Weights of a small transformer language model.
Size: 8 layers, width 512, MLP 2048 squared ReLU, vocabulary 8192, 50.3M parameters.
Each number is 128 + 32 x the weight over the matrix's rms, rounded and kept within 0 to 255. Layers, rows and columns count from 0. Numbers have three digits each.

# up: layer 5 MLP up, 2048x512, rms 0.0819, rows 964-1063, columns 384-447
# down: layer 5 MLP down (transposed), 2048x512, rms 0.0813, rows 964-1063, columns 384-447
up964:215129121150168100138128124189160116134045160180079155066150152110179206135114147156166093140196110137095147099160140092066137061092163145150156147183128123167133173128147147121081179194120167
down964:144119118113110137201142085105140155155090126119143092185183113131130183134145124073125061143115093133115110166115136143120076094120106120094145181094132110189171134129154105164112192103149113
up965:136121173162097147222134136137094174080138190126168130142154072140078092112169132124149141154103139160149188076133127047120157206165200099186085104028159159175127149161194167129149130138109148
down965:165159142202047108114188138150114182163121143087113070125083158132055061150155132151116144120137119144037064119057176113093159176180060162113086083085110175154056165078104074105174131101160151
up966:136186119082119089114129117195127106122155141035126128128105130124118120110128163129178190119178108077115069223112162086120092161157177124101105127131157140067101138108123161132118134131166148
down966:129163131124152122148110084095134157097138150188122089089166196150141133155138126106154132136096130149146093118129116127075109130049151071137101135116080201162119076151162113131148127180093159
up967:119189168130121161111088131161106093125131136055188149132152175218119128131089092139143121152091168142146150158110150101155107155105123065087160094170182188093109165165141127102132140165126149
down967:084078135137124149158122118134145125102150117132161148137098149134180069203109112147175154093160144112127135144092085134111082094178070108121121076116131089122145114148129094100069140153086122
up968:118076091117120130050160129125129147107116146105148062146100133081153165175149137151150143142094100150112137101104141125170146109128167105141189085103105111109125142080111098124130106094107118
down968:134153139125137103090088099168150150115088101078146142121093159117161069132111121139133159144156039060193147137117164116159067115083112118191177179136136071105113134127150192110146131094150175
up969:155113123155150114143140150174100061089148185165146068152127135133144132127146142213112146161107152131174189114095123150117098071175094100145124166168158145103157102128109121066090095099087120
down969:144086170138198161131140178131126122086135097063088085079096126094215158122082128088126111136223118165162119158183130107136083080085118147149105166057148091089152107145068176098145120124109131
up970:108170075146085113161105165130167132099138136137096071082092130104115110150185129099065106164122100101163173152141149121121139125059131160149149112137096116111132036109122094167122125149144156
down970:135136104112126086134131163123101134124101132116134105111128138095132110097165125127095121122121090130129140144098156118091143107157098103155105107125145114117133165131123125143129115117164074
up971:132078142103104159158200116098090092130114095147139156045153195095128138097154090178120110135107062092144134156101147121000083145076094148111164157131163086155141151165151040063098180101046132
down971:173141123091062106140088165111076110132140107129160168125160117110171168067130134168121053158124096121158156119108085099082134134062120192080148167094196174129102101158073109119128082128165101
up972:127104119135078157127122159122133141131154127151103124168150140110134151133131092128127133117082124145150110173129129134149122140125115092083151118118087103162132100143162126157081151123127127
down972:136123070108101127110105133166096160146110141156112124155132192056129104142135115146085123179094135129139167118136121132135168108099140066208128082169147094087122109128152119117128100100154108
up973:176067111105129125144150159123113138149138091122099144103097122095199163118121151133221120131138132099140131136113100123135096173113184117123157074109137120117144127169105119127154105145171109
down973:156108139174158100170158139178120183153054144118170096111149115077116154162070138153140105153110138130074130086127117168150128180143071150143095140136085137148116140191112134094135156128089170
up974:109142138127023090120170106133133162133089132143084146136128116149116129162150144147115101149148138164129110086161130107120076136137145112111132132110126120095110118145153199179097170100067104
down974:119122114076081049069146157120102180131101131112155161103108124114126062107142118084180121164114198154145139168124177144119084151173161215101099163164113082095156137126154157136166077134109165
up975:084115127132196134086128149103128117073103145088180102096153059081104111160091171078129135114111175099140131130166103144157084152105101142145194153134158164132188165078157132099103055195162107
down975:088124123185144135109122101110126156077103117186096135099126152206145084115117145115094135135140109057122100149158167178166173104117166174151101132121127050143131156126153132056155100122153085
up976:089109145142149084176158131167132152127134126220139192129131149182155097145136175131164074112155135210116124120108069142131118086080095173134204162152156096114116187130129085090131156195093127
down976:246189133135110164139081128089168165141051208183107187073078134077177178104175104163091116148103204135146122141160107175126116120128118128185125136123110068131053138164138084096144146120131125
up977:131148096161134109120115155170076128133144173133111115146166129160168069118078088109104115095119095061087098129125097095076054156161135121153142113112075100148152077124145103122089135099140126
down977:158095162094165177083127112087088136131138107075150155065141145133146119134068110142162135128090126102153118118132202137112141149101148151066124129113121122112095148169106080100125125155101116
up978:122149160062150085080131145116127135107173195172184125165160151121114097098128069181134106097181110182111125093128159130060109169168127143152121122153170093152091161125124136142109100136092122
down978:170120153139115159131080151081161151144113073155049124192147128130175141085128136115081079155080161179107144125168180146135117119116095135212150055153116099103125167115127058127164083144103087
up979:131106106103122165152184125153124170079133128163113130166139175130149159138076114090128117141123155120194124137132082224115190183084066082121138098081123138134112177095100212163099154172135149
down979:110154171165095111133058131146197144049194143141156175125189161138047175105157149145185136152079195055092116069148137182173157157121091117125168196167112120133159153112131122172116129059112162
up980:158120097135071095153131106095134110134095119099156149137135028116103121143151124136127149146110196124095116087110144121056191159095139148082107093069088124129113103178109153104093086096070144
down980:109128131200108116142131168189133144072175165153118153097103099135096094172158149096137101111099092146144124104101083152142108127156097209096186150074162138116107111132128131147145156140116140
up981:158141106079112149135110109120113091116112140196150134075051123133127125113113084150084173109108100107094118158081132113092092110129133122089122106140195194151119116101114077086166132122115133
down981:063134112130129085144145104142169150153094105169149077165127152114175104104138117138122183167134108099101106165085114117082167137089059156120122115151147110146153128122137125089136170112100175
up982:135121134132119100148113148223123211100129158190130202101132113139128120191091116088054084117120139058159132135168157137130160162168126071105154114160124255150124140182201132228124098122176100
down982:117116161047061046171146105183153145145181168084089193112119081139145107135098134078026157157152165154099157111179144088096155133126160104092141125144168096082094131073152081167183093079167098
up983:150166145149106136075122157153126103147110096132148166176121091134140120115174148159076104103102111140169215179109173117157083146131118121157117148130178110122107150142119116078186151134132176
down983:096172103097190165116094104113065084087107140136086179088133144129154156133049098119092178103103141111134163064126117111122119120129127069105089172125097162112133078140110061121159131150136171
up984:092097119190169081134119160082137120129125116201123134107153099165064101144142149181094153130131100089120112150102101139106135122176150148147137110126117192157136122124019078157103099104146135
down984:103157168116179067118098116102150121128181081142141126097140149152158115135087137131171148084131122084092112092084133123153104089131101184185119166152157132100122198166101125076124107113086153
up985:146146135142153085108157118156079098145129107134111100128104027173100097157148127160123134106103076067160198168071092148153135169157149144122069144126106172105159115157195089129142109122075152
down985:090123127124108177165134131101100090165122153127124194145152124145153098084153126123160046152147157143094148098108132139111073157131193133162116099166120174102131083123131126158154134147131073
up986:100045132154083124142113143165160126098157084164160099108085210144066176164132150151096123120080132187074149137198135201079122155114147125083136147111134125054139146090128092172119148155189126
down986:113128100144091060088166111127155159126140073132135093129086085130135113108189143117105149159087200132122118092102171143106104124186079169069064147090103142043143188069137127124090119094171166
up987:120177123105145139115080095157187086058170132165121228064123172100094160079098138099153130117173088109115078057112088130106127118126087099015186134096178130080175173079190156156191116132128119
down987:255135142114162180097045130139107156107117104115134165158106143100165119083166123125099177180160151080119162137159148111097173187113160145118149136118074164068084089197156116138145140131117226
up988:128105120085062179082103103074092124148151146084141132140184113135134092061133113119043181171200134144166158110130095154128127175206137140108061135156148117093169084170057015122145143158127099
down988:120114108137079180109107091089116072176134174067121093141187094146191172136144117112133146139117100118104125102122100137125161106103176147128121124141114136067142125183108096165107197162166149
up989:076164134138158145159121122111090093105091132064132051139042110144105132118134125144118136149073138090078053124084134072058146110134105125161080163119155150172162109123133134164123148135141060
down989:134119163153128162126140134122169123119186141154106193103089166093119133145131126108141117127092092163135186134104148145144129166162142094171119093109127131197133100125147148165161140139142119
up990:117203118110064132078183160109072171052115130168153174174147091135108125116115105123072169064146128136150135064126255117127079103158150113118136131147170101098133087148176095217130141108085063
down990:133121059094167117104179178186104094092176120037124134144079158138177206078050120135140133112082116123128148129090112141161063112088112110096122111149137087165191110142106085119107137172125155
up991:120088080103125143174067107117153140178135138133194172043146156164114133182111204135093115145136103106133166087196126131121135095085143103111151128090120121126163111071095109060121027151182128
down991:182123104107101141114167185142117142132177101164148147113130185167127152127141162141132172191136157122134191180087220074132069129147119064131143171100114140219058130152147168079095129103174149
up992:148149099175175192119192114172133112142165180089149152142179145132105165148130112113128102063135127097139121096161122152178124107097157116102132139052107095079152061162155193143109109088110105
down992:192208109129211146146151070115080141178158146062176168187109112082109110120130149173072144138096132224111118119099136075161176152127141128173081114051119092138115083173113183104106081056176113
up993:148139077109201135157102193117146146138131173132176173053150065132147115145128134130141144144084102168121118145128135169187130134134106101097109116159162167128149088071123118174077075075145144
down993:136130138158108120100084116182141190123123101113153107116091143163077112150104132129104065115145074122090099102098150114108105170130078158137144106133149157155107120157126148058161159154136105
up994:098114168160153110128126109128122116109161134172126138113182129161119149115151135182123143149132140138148162162145163138151174151114121194129087099144101149143136115084156129150079140159118191
down994:082164151172147084096175139118176111122122112102138134126149122136112141108096152130104135120102121174136112169131129096121110130168150142115078166124170129093107118092093145099158155168109157
up995:140147107156161102102115115079082134123119141102127175117107192128098110142125159138126144121125089098125084186098211099138197048082131150142095096097159105126172143101064067151083184115141182
down995:131152117103104138129130114092105132131138114118183135125179106165115070131089085104172079087090138098177118112135184137160157125102169108092155105129136163117140107094120159177201217094089112
up996:129107141102164144127166063094174135057095162140169134151174138131093159157111152137059143108142131185127145104127137107099178149131165127108145106146129118172120073143135102149128111178165108
down996:111109071093142136090024125135148118151148180085180128098192072092139159098124169160156084162177143138099065132102151188123131146137125124161089143091124090161063153170094126203127163150072152
up997:153213156084077080105108085112104114178102088143139098162151144071103162155093175162154126124147167101130131107154118193142150106100146128227111101084166133132115099090163081095112123161080131
down997:137102134134137102168152182171077118087133137101134102190133140165099191145149147146124107062086112128144154116138138145124147132150175133102181101111143084160173107194160143148100112124114091
up998:118116119125131104068113114099132125124074101100042106128156141084152114151134110149152090180143113110152184123177073244130127162143114130105114121126139134118078144071115123124098104127121129
down998:121182103194156121151132191138119127098113150120101148123133140155103125101139091095148131160107169063129176063106109151121155170133107177165116126165136182114098127133143119125077148102088093
up999:129167097127168080117157090091158129160125092104127111133152082139089136125157079076128122132166103134137129148190144150161124148079111104146120193175143161105123163096102091120109084123129151
down999:070110158103164137087147035102173078095144111130142110117165097126153113100206118181122150137083142110141138050095126111159150061087147151084138047147172146140165140165174132132145137085175142
up1000:104141116122145117155147109080119209040156109127125077138138120101090124157168170144124129125145126123119167140125169138179076086145111143145154139083187088134090167178155125095153070142104161
down1000:111078148121202115174102119168089144153157068094178149142124129171088113182099097135184169140155173153149146073171151130078114136106074150136090099080138163081052114130082097106134103090148125
up1001:155130154097119113110124115154119134096100188068062117124127114156126129085078125145139107109123150155185219130147155134138157126111142145182144164129097139126141127152139131072138088129173114
down1001:102146103116121144148143121165117128092104094076083115102128135064126096095155134123102127069139118101103117140125069119183119127146094118192149098125129106175149147172125116062131143131141055
up1002:089106128146120100118108182151151152115126105160133095161151119146093105107075144114085211123090204176149079102087134119117143125120102192135127180092143120069151075147111094089149152090137193
down1002:108133087139165104109196122115093153123158131160159131150138085144112090192130093187179160075113153128153127177109147089107130110118163150108140128098142124101172143159107207160126123162140133
up1003:151129136101172093139159080117159095144124128075116182143111157103146096135123078138173105152161161093103170134135104143057132138152151091088119102137163106091108101149108140095134133124098109
down1003:188118142078103139157115053132133114164089133148107153110152150105131138182133112081129137203137185140135139139167092104121118167091139171138128119169130108091135085124129203129118079080101138
up1004:121130140204085119178150178084000160116095133087135153144091134176149154109148122044067183116121130145134154116105093113133103166106129100089119175169169113094053182141141141116101145156114096
down1004:163131070170134148123161177144145173087138065166083102111109111106140107132110109116145096130166139169161119155144126119140084166083152118154043147130091135079146098067132134105128085110134121
up1005:123085172167108107088157143200125114176166128157125152138087165209083108133131147056169109182093110033143143139100138126118153147152107068106153131177108133154108091164113136104084145141098205
down1005:136163122130128086143061134147123110122137144158188076111089171128180131080106123139119077187122116157040166130070125145151187089102134183105169179232125086163166170106143092121185141133119117
up1006:123156149147117159138094115071110131102195094122132110166144157124141098151105128173123126039074177037070091142072148072105117178114115145150172114094116145162126177099150175108170141135134050
down1006:159157153173120161157111073049008103128128111160070118101133091233025150110148106160075144096116153081122122131098099150109126100079129083170152169078132095118127064093071112135128040124118113
up1007:140138164170115138154116136107032106152136138123126164097133196073118173088138163170125165088151135111179124155136200111104112123128140086073068135059176138135116111129216126103126142124083120
down1007:117139163098106088138077151182113152116056192081119141129140137151093132089105167116115166119121183125126098060155124083143176115089162125086069090154178140182098077144129171129081104180145109
up1008:127089143174185116112143129158174117084075116100127131114145078128142130110103134102136134159228118129094110083154136201124108082150168094099177144128137125139088125123152134091160098150116136
down1008:093087144175091130114154125149122092078140113182157150125159147090139106140117096103165138089184043149118037061127128168104135104106227140062174142084146156118110122088143060134159172133113063
up1009:160171155119098163159115128146146173075073136146081145043136129152198147135132091073132163147081135159109192120069199171118100131100116083127149075115091143129152117181110131140133126100152118
down1009:144172093175068094111115115088170083132166096079119145145114112123126085145092096107170129212136128086125140093148136121097110106087165067133156129183097078108115137109096114162162149105102093
up1010:155138161195110126147104141166136139102099111155085200070124095101110121157150154213131126139054113145135157155131105140090071098178161095159116100081102106153113132114149093075088130150068133
down1010:162132117087119083135081152151124131133141108064119169159109070105148088131166147174142137129088161116124185116106152126140104123168219163099157144148117150175085108151154130127120164117078114
up1011:073108122191131155090106112130085186114124187070160095141153144091082119125134157142101178099098154123050050063123138145141129126187157101084122097076151141102135127177081195136120126122090119
down1011:139118156164154175101110167183134088168130108072147132177131135057158098121107079102121083160100127164088125076104140127098088093156085079137142061070118198117094084088150178188206116178125155
up1012:135108216126111132155133154112110154225148135179123148065075068112133117215080130119125212182113085115142111165124116140136129115164119100116112120097153083092121124086133127140175106101117142
down1012:181118104086106119130099149102136162162107153172113138061075133110133125169147151147145122164101141112102120159123106140140127122157110160116124148110168148073086139061155135118129134120076150
up1013:129153086122103157188141108131112150125110134165072157074147109150099093095162139072119157103157111109076145113170112137150123079104142084129105121155088126159131129191125117087127099083117096
down1013:122139120149155091083106109101116153101144135147129108115137145123136119095099138158152106131124116067129187130162083120119111146146129127132125149127153148157133095159129119150140138149110119
up1014:086105048108054100136138094147136112141194109122208158128143159099115113124093142097045123166094145181070096147158088146095118140113132059174135127141116194109056175113142115190188115133168130
down1014:101113088142132196136149119164114079093097141152206134104124085174063146097109113095159112120125119067127138124147164147140146129059171084135151126206114121164062125156071080123126107183110140
up1015:192152159118108136107153121103126097215152175073112124140113108163125071110019105143113177165114157135165162166110099171145089155127152150126138092140145114140046081160121068060099160219127112
down1015:172108090107121128109198083135122149119114133162106136088157147142127145115113137140129136138078096108123123127092128158137061091188123079230099111047117108069138124147091092132137101156097153
up1016:162162113119090150087132074137158115139094091202116164109114146062104124199181134067101114165093159162180102103121121164128126150078118133155161094087137119107136167074111124152129132102163171
down1016:126112150121135094107193164171099159131077173103120148088107080156120124090121173100125148103176169098078160150114050092212085133109044135093155153137106080110086102141080085099155123108098140
up1017:061122090171070124162104147143096110197127097125120150080104111104055114149068162094131129147112124146087163110093080133091115102121110088113128135156178140162133122114174126056134150110160108
down1017:048100115158135127137155132092153157173068132189180079099117150110156118177049085136097091153151084127147172156125195158155139135126108074153123103194131111117113197116154132184158130115135149
up1018:113095129187092192103180107073161100156147121117047137106114097091135093119140133146129113170104091112133155085106173137130178056161163060112145112092059177156120109127175118108200138182077082
down1018:104132125159156070124128108173167086126186110088087124107105111121124119026126082200097116106118105137120067178181145153125188068143199134184096116149129131098189144113135112103106173117193180
up1019:152109127109107121147151145100111128140144168126144176091096084097114074179185160100142123080150120134163117156105139163154161129120088083150106098151123123092163116156088078195084114131136097
down1019:147155126114142150145102185124142140083147139080153094078108116138148117108065128084156111136161114113126136164142093075086167116113112158130117166171192149130105078177164163146190083147110124
up1020:200114164177169151186144164116168115106171114110149120064157158130116055063140201151143152106091209109078124139081119119094180129150154129176124123065081080132030062157129108132165160142183122
down1020:127094123134104107169089114099122147229140161141083133120112141108087119134119193100142156125103184128152116160116120121108104091082163142143135155139163152124153104140148160132147123094225134
up1021:077139109151163184107137070101150097114142079126163164109102139192160189127090152094140155119078151139112148176117147147132173121165145181117133062148106101158147172132144054178073124110130168
down1021:153173117122177123101113125063161153138134086154154092170088092118153089126091168145196098068142193167095103092145099102130078086080105155167071067124102096154043155122152113136137148107060201
up1022:125129156129048166145084155110097134083160065110154139141074123139082164230157126138140123201186130163143141157136074156098128158114112112115180157086101147110120141194196096102155157116081139
down1022:158107133180173145148155111200140109076160117124105091102115102106048107095130089145130115134191127161160125139077120164147128204083146183067138119116127152132173122102051136152122128137111122
up1023:126132139142121174137223119162134150126149115152151135099094178124164148137153130110157078083148070160154161090073148101067125177070127122138200165180109110066125137116153156183126112103150079
down1023:110057158078113165031105102056168144140133106153153134048107118144130159138136115107163106150100092109101151137132094143082157077085109122126177132185095101177124159113092111117122141164127086
up1024:110060181132141060079143102123104115094189096162121178107117135129123158140112150122089163100128077137122155091116106141125108135110130070168110098146117119101157136156105117128141105080133163
down1024:163119159111131206119129107098021130145163106118108163196153116165218187127097127133168131151111117169120144074155225171092102168099174086135174165133127058127174091158174135162124140165206147
up1025:115071090166110131102161154145151090137125157091158116173154116148119153134106119146106167154120150140125171104104162142150096087200196099166125103175121193081132152119160149180116191078151144
down1025:144161118128143126134096117144137205179091149168110120202126202110101099141110085108103150017196141102132089110127167090123146080129157127205171155227127132117111198138107138083126159157125123
up1026:110126163129170159134115172155120161102134109164112149093157069142145136114092198108156086111144126127137156109126110107119199147096145119143107132118106120115070114096125124123099173123074154
down1026:168144177136126161179125112069092161147185091176129169151150120101105110149097172088133176120134196074119073155140136131148022139138063148194117170127080132162094114092173111133114094129126113
up1027:104121152098176110130129050117091115098160105116154072122161090090157138105089170102146176171134128130099160114112081116195085117120120085113136163072110139133139108131128149163142140150143164
down1027:129117220146161146137145075159057211047112098181135130109103092076126150155092191109057141104117136207137148154138103098127105083112140127127126102136104082115171138122142154110145157137143110
up1028:062091150081123144120157158128131141127113167105085117134089106190161135128127120071134138092114139109176119120111142150139128145155134116104089140061145143163124137106158097130105148131156167
down1028:155113081090142127081095178122149097082104092132102123177127054111178113144111193137142102122115088144138084104154151164099065104202153130106151157097171181141110136075128196080166087113149172
up1029:105138084099123145147112057078139191146136124173153118084112196133123107137160172112147157142118194123161180112140162133097179157119097107077165138105112175136141116134115169114111150176150112
down1029:066104144114088109100109119112129191095151081148109113088190132116130098174153177183143097141090111128082120174102148145161081098193162136161194098136172159158148128139177155113159129075105211
up1030:136166148106138157104105149186117124111143106145135183173124162116112070135116124167169182127138158169193126150063164176127172174095158133121085187147124155106144162134143152120100157152158142
down1030:154107155134123121133142143109106094115095101120110077099166148100104149128097162158144129112132053171099136114170133068073166044159112136156136089132167124170200164085125196110097150098107111
up1031:174163133081167134130060149136115141079141157207115166066119113108149149102116141102108088108141101138145084119154104094133000087166180159111106141161132176095135119135185114115143129192100101
down1031:131121113105107135168131112147153113183153148151106163145158117146114133169120104085101080140155106123151113119138125114084061142160089169147137141128097102171130126128109164186107167095105178
up1032:112129121177103132143081122099146174077127083105098130122089091182123164120161124118129192104176092177171150116145099133141095097141140113102170130088104123112135145110155102149158116112088108
down1032:122123146079156157105161107101083108121113151080144136198132126119103140142076132151171096137109103123075079147173102112115154134140142141155134132105097169077085085138163182096137136191116208
up1033:046142086213153129101177074123151180147105098113095145108153082124133125092128147112108095162121093130065196158142101107071099132117093133148168114145151079136140110029070154158179142163107131
down1033:112119142144098103084120101134125121231112115131200112191180172158161099117156133100107121162044139162131137114226141121122193069138154101068103151088089086177140053156112139132139186133155167
up1034:120159144097128114055167142089098119125098139152115082132177097161158098110172147156159071156183171135110097121096122147147123137092130164154163100186175088109107168148179081105167104174171140
down1034:071111141129139042076158118115134158131131114071162133070136159109129029145156120132125115117138138131157115176083119176158148122150080083126083131166121200143159113183181106120168085117149157
up1035:149165143161140129177104117134149150124143085168099113140146110154166184205118146163116083122106127136125178123055092166079109106105077122105048147129084127061117124121095114134106110175106162
down1035:124154150125110166113177095099081137127116106130125167111151119043107111136183175140091089078104122175143143122156117135136115124152083116130163168175114129128107096127104129059146083098109171
up1036:110101116195151100176111107162163146170134129068169118125184141094134140128180145130120122108097093028111139158137113106113142144081101099106112143118182094117028154151141102088113098113111168
down1036:159113177133174089130091123097128135145140068077106130112128081083153081141113094115141165124103104127116109194176134176082146138137138140153107078137181142152138119093117066189076084120131206
up1037:126104103167113135149117061124176137136079148111153136096136116133141120090143143078128156130096138113167125154125173106158118104143170127102111122121107147174150141167142133122121068098103161
down1037:112099126128193127111104128088117197148118115088142120134106160146134206143132112168128152164078099121186155121090126117110149139131128129114113163143107099112067147166126127114120121173121128
up1038:151158138113152102158166081110100169098039120125085105101179133157145118142141084110113154143126087120125140155142087152120110131114155138127139140143098060187139111216161138147158148185089224
down1038:118122123173128194144118151139163122117175066147057175118154116128099132160152137137121121123087118084109156123066112096111128112129145139111166117131165151099160158143092130123168198064124088
up1039:113160155104107132115164161111144111134121151156096150132127057099189118111087147138180112115179132130079141088096099158122102126166146113099175126119072134139113165123101111098155158136079131
down1039:122095099148165096140090126126163101171168111136106158134175109060141085053103109162131172153181100124113072149124134164099109183141120118155154083137165085144142130099140099090106108129068155
up1040:098083154113086124171104085144126142102098107176107076150133127134131116136184091124179097092202209210128152173124167161140123110224093115102127114058150095142130117115142106067100124132091118
down1040:162174135202105161140077065162143112106154158151135190066083142130110216120182126102169072059128165147134162125119152128106101120143222122173124118125145152190106121153127135114134120134134080
up1041:123086130086128109178123080130163142164097060134148140046095080102090157128147119110135118153116129184080117144149135116133057106128114121135134089106102101126129102102173140098184148112150146
down1041:147143110120177190143104131149088150102119120124151066176111136186092155156115108114052149149173131179120128170133071123125143117096144143093109115063097178100075125182167056102131170158119183
up1042:148080109209117149124095077113130102128093080060125123130150124178194147116095164154148127122098070077116135124138091118190131179128126077075133139142159182099111142110065064119083142128129112
down1042:187113131147151135164079170144121113014134121106190160114104120164125100157127146113099160212180151133140124158129105095133091083080143201047119125104170117123173150163112081116113092103135058
up1043:138136113094133123130150105100122147141155162111171062108102167161164095121153076144150144136108162101115193132121161124152189119086240170097154168101115131119034165058179117106147136071106157
down1043:105091206186163140116146116094108145146139087111109180119146142156094135119143155136165204085113140046146148105140136139183135132156118221153094066170184130081150147153159122142120171182105109
up1044:126117143101144125139145176126146149127136092111090118125181090082113152176160134141141124196127094150117129176072145201050188166125116187102145108109131107095168118134139154110102042141128093
down1044:110081107125154117120104141160225195141177155088109150115085101123109154138096158121066125052081155087109149107157143135129146135129136109156096067098118162105141118137104100238144087140121190
up1045:126121144120094108099168095111181119117186066127178128133154191111123132100146160106111121077107133168150106138139146126118115170129136115091142155186135097088135162113128103111172121144103154
down1045:123084086110105094153067128185165195142130164140133096115118092158175146151153103137158131131148122076145102121125144069121076082122119108151130097132145176129133170168137157162107157146147138
up1046:141078120118092148127139127125104173086188160121094087088133090149119167135174101184124082145187135079125154107143175124110152162112103102129100129152126081147159051100145101188156177171139101
down1046:124123112096128115115145127141163127090153086107091057140039138153089194115136104164140120161135088160052167130142113142158116148106078143126067136117127124129097126126168168144099130112113107
up1047:145094140136198101158130099097131142114095171204162143131184135115115125142107109126143112092192152115175110093103172162165110073142129129068098118152098168128114135191159142139106127135151103
down1047:177173146138179128120081172081114112114168116047142092101091068208062202126147149187122100092114103148182115217131179155133167122066136149110109138105062116183122124091126157118125114145216168
up1048:144127078113091195104093155106155148161178131106101099131121189135167158128167054164176128070093136064078148168166187136140140156156143125113128095189100123136175181095086109149145169116078120
down1048:143084093100055167118116173109135123109127094144094071132078137142106136124137143162134138099092103137100106079110130142124151097089143140063081187132104143116087118176168129135132115122122107
up1049:165067096168175151117113100090116128138108138088184105156092078118137130147113110116181159174131053136108132162086109156104117123108098138108160197129136060165148127130115054181103131150117113
down1049:190087090087197080158127114108169119167203124092184087135102130115127107114167117186117132131136148180080161026096089132115090036077159079124092135143148136129088119098146133156133119076101145
up1050:150097132132109102091116159170161139177144114141135166120061145138097125153085150151149098108145186101134136151110143148134140138100161130168048123077081134141157137156160122102109137171157142
down1050:147153146147100136124135128166107115107165139127156137160095157160172148155135114118132092123167115112152109089146165149105138145137089152145083094137164082094105187112125176149073112133102103
up1051:137119130121134061083111122121097097106141131115111083124132113171107169111109138076149145126103117123113097141160105116168169121117146106103110107144140146121100172126206145068155107202118136
down1051:140136116132098108123082097082124176148106109152136143148140121091107164150111155217088172110110182153092084120138105192055113155136100117124173090150174106148143136130132117130132126177169148
up1052:126106120112117130137192119136132131176131140092079085148071142160225134159105108106158095056159138114153109194118093129113136124156143097122133153181200078116137131083160155126123175133216164
down1052:126134097120114156189155129125139098153151150193170132086120153111130119121133117089144142218124111123135131080101143138142162096148073156094100147134089074126123122152138221107089105096070137
up1053:123133136099151106171138086124146137139158141177111059144176169137118176137105049070148129190119119119107168136074137155102104158107116089088114112120207123135132110158124122154123107152171187
down1053:144139154148166107120135120135101127099091133156127145190132140113139112179141179109140161105171077109137095176063110184119136122093147139173184112130196185109109120135095144100146170138090136
up1054:172174169108082114175086136133176138129120192152138165111112170124071123090125131164117179042137132117162172215152099116127182090157123098045127185103128118160094152157130137077170133136174160
down1054:149071085121121185127108120128144073123119093084117157135095178047142100147124152198102107072120170170196082177097155140094112111118092129149112156060130148127170124103117094121149131099115126
up1055:123144148072129101114144141099132151109138131155096115130097167152167082123146167176122135135142158079164159141111119076116134140129144099151173135165051174099157142100103142126178158127098107
down1055:089166128198159118130123139167117115091126132085127112178150118122131112070118134126150139142130178125089132121181118109127130143120133089106156175122106131133188119133136159076187125100161141
up1056:106157106147099215127145191142090139119088086163076110168137101186168095087105129120160104153138074133135117138090084144133144137230222097168130141106063180100103087155096100096141145159176129
down1056:088118147112094149112106146074101136154111135136113137191120177118137096068091098092110176105167115148119168187153152138117157144069105156089138139112115125112163109128145112101165181142182113
up1057:084152168121124141186120128163138102082116156107097076147192142135160169104135158151111170167128171118090112181140086126073146101123214135147056124079150126122095109169175135111128102134140096
down1057:123076151156107122074134135181121146121158137145151151108103202122138094111127148092126170125169120103109135142156124105127123091103073163136121082119150081125114062169103118114100070141166068
up1058:110129112091137140111077088133107158119080076064108122116129117120102154151165157108137129150086130123113122185105143144140108163152106188146136141154109138101175144155133115175106134111119166
down1058:140159143174130099151142191093143153124152193169138143135130160146145108095138132173141137102193128144100144120114093101115138121128154062119111132122104115128131141096113108116153127166132075
up1059:150174099112153161143116094107130111073134155117042101131123129095142106119127150094077125129166155142055137182196130169151122099088116140151161128155180150130204092154149138174125159119130086
down1059:138108065088173063097144102119105118051139111099104134110090092108139174134107104101175113102168112124060180125148169178109108128127138082099133117109117127134107148103156149156131154134099090
up1060:070142061097145092153179165126110126129120121102146114106147150133085149124120065080100124129125170125063124138156161181053139116144159124101118153135106148147172173088156122067117123090103112
down1060:159136145137094122107145151154098125149139130149106126201119095132092162088172062154152118133193147171159122194150123070174148203158166155092091119120177148157207087145162104126115134177159093
up1061:105067163107103113113087082078147152149095180145172101087106129155104133136075090116112098093050127063149135119128137170162143168121115122142111120156101092081089121108211091117106123184232094
down1061:154058167139117138118194104123078136042192127129152163178097136055198168066083133126108139109103101182129144128102112176101096133112074103185128107103111099036155141172148158077126094148174080
up1062:091123135093164213139114111135130195122100120170085168119123098181064139132162146155080134105077077165153125143168100190124111072102067101105118085108196112184168145073107140078133105107197105
down1062:083109151192130150161148124108098159105104202169125151175106119115189163179214110110088180141136090181173121074136147136109140143156097141164157084158136098160145096088121123163101109139144152
up1063:133078139163154155171172140117157095161136190149090153097131167132162131142172120077104174142134142162164085167151103140148164143095130138047105133151111126158118148121148126134125074091158148
down1063:104091139154101127113142176168090119105144142129154158072135162185135120156110133108100135114132121080138124097110149072143128143170147139182114122120146160138099103150148127132164102032127135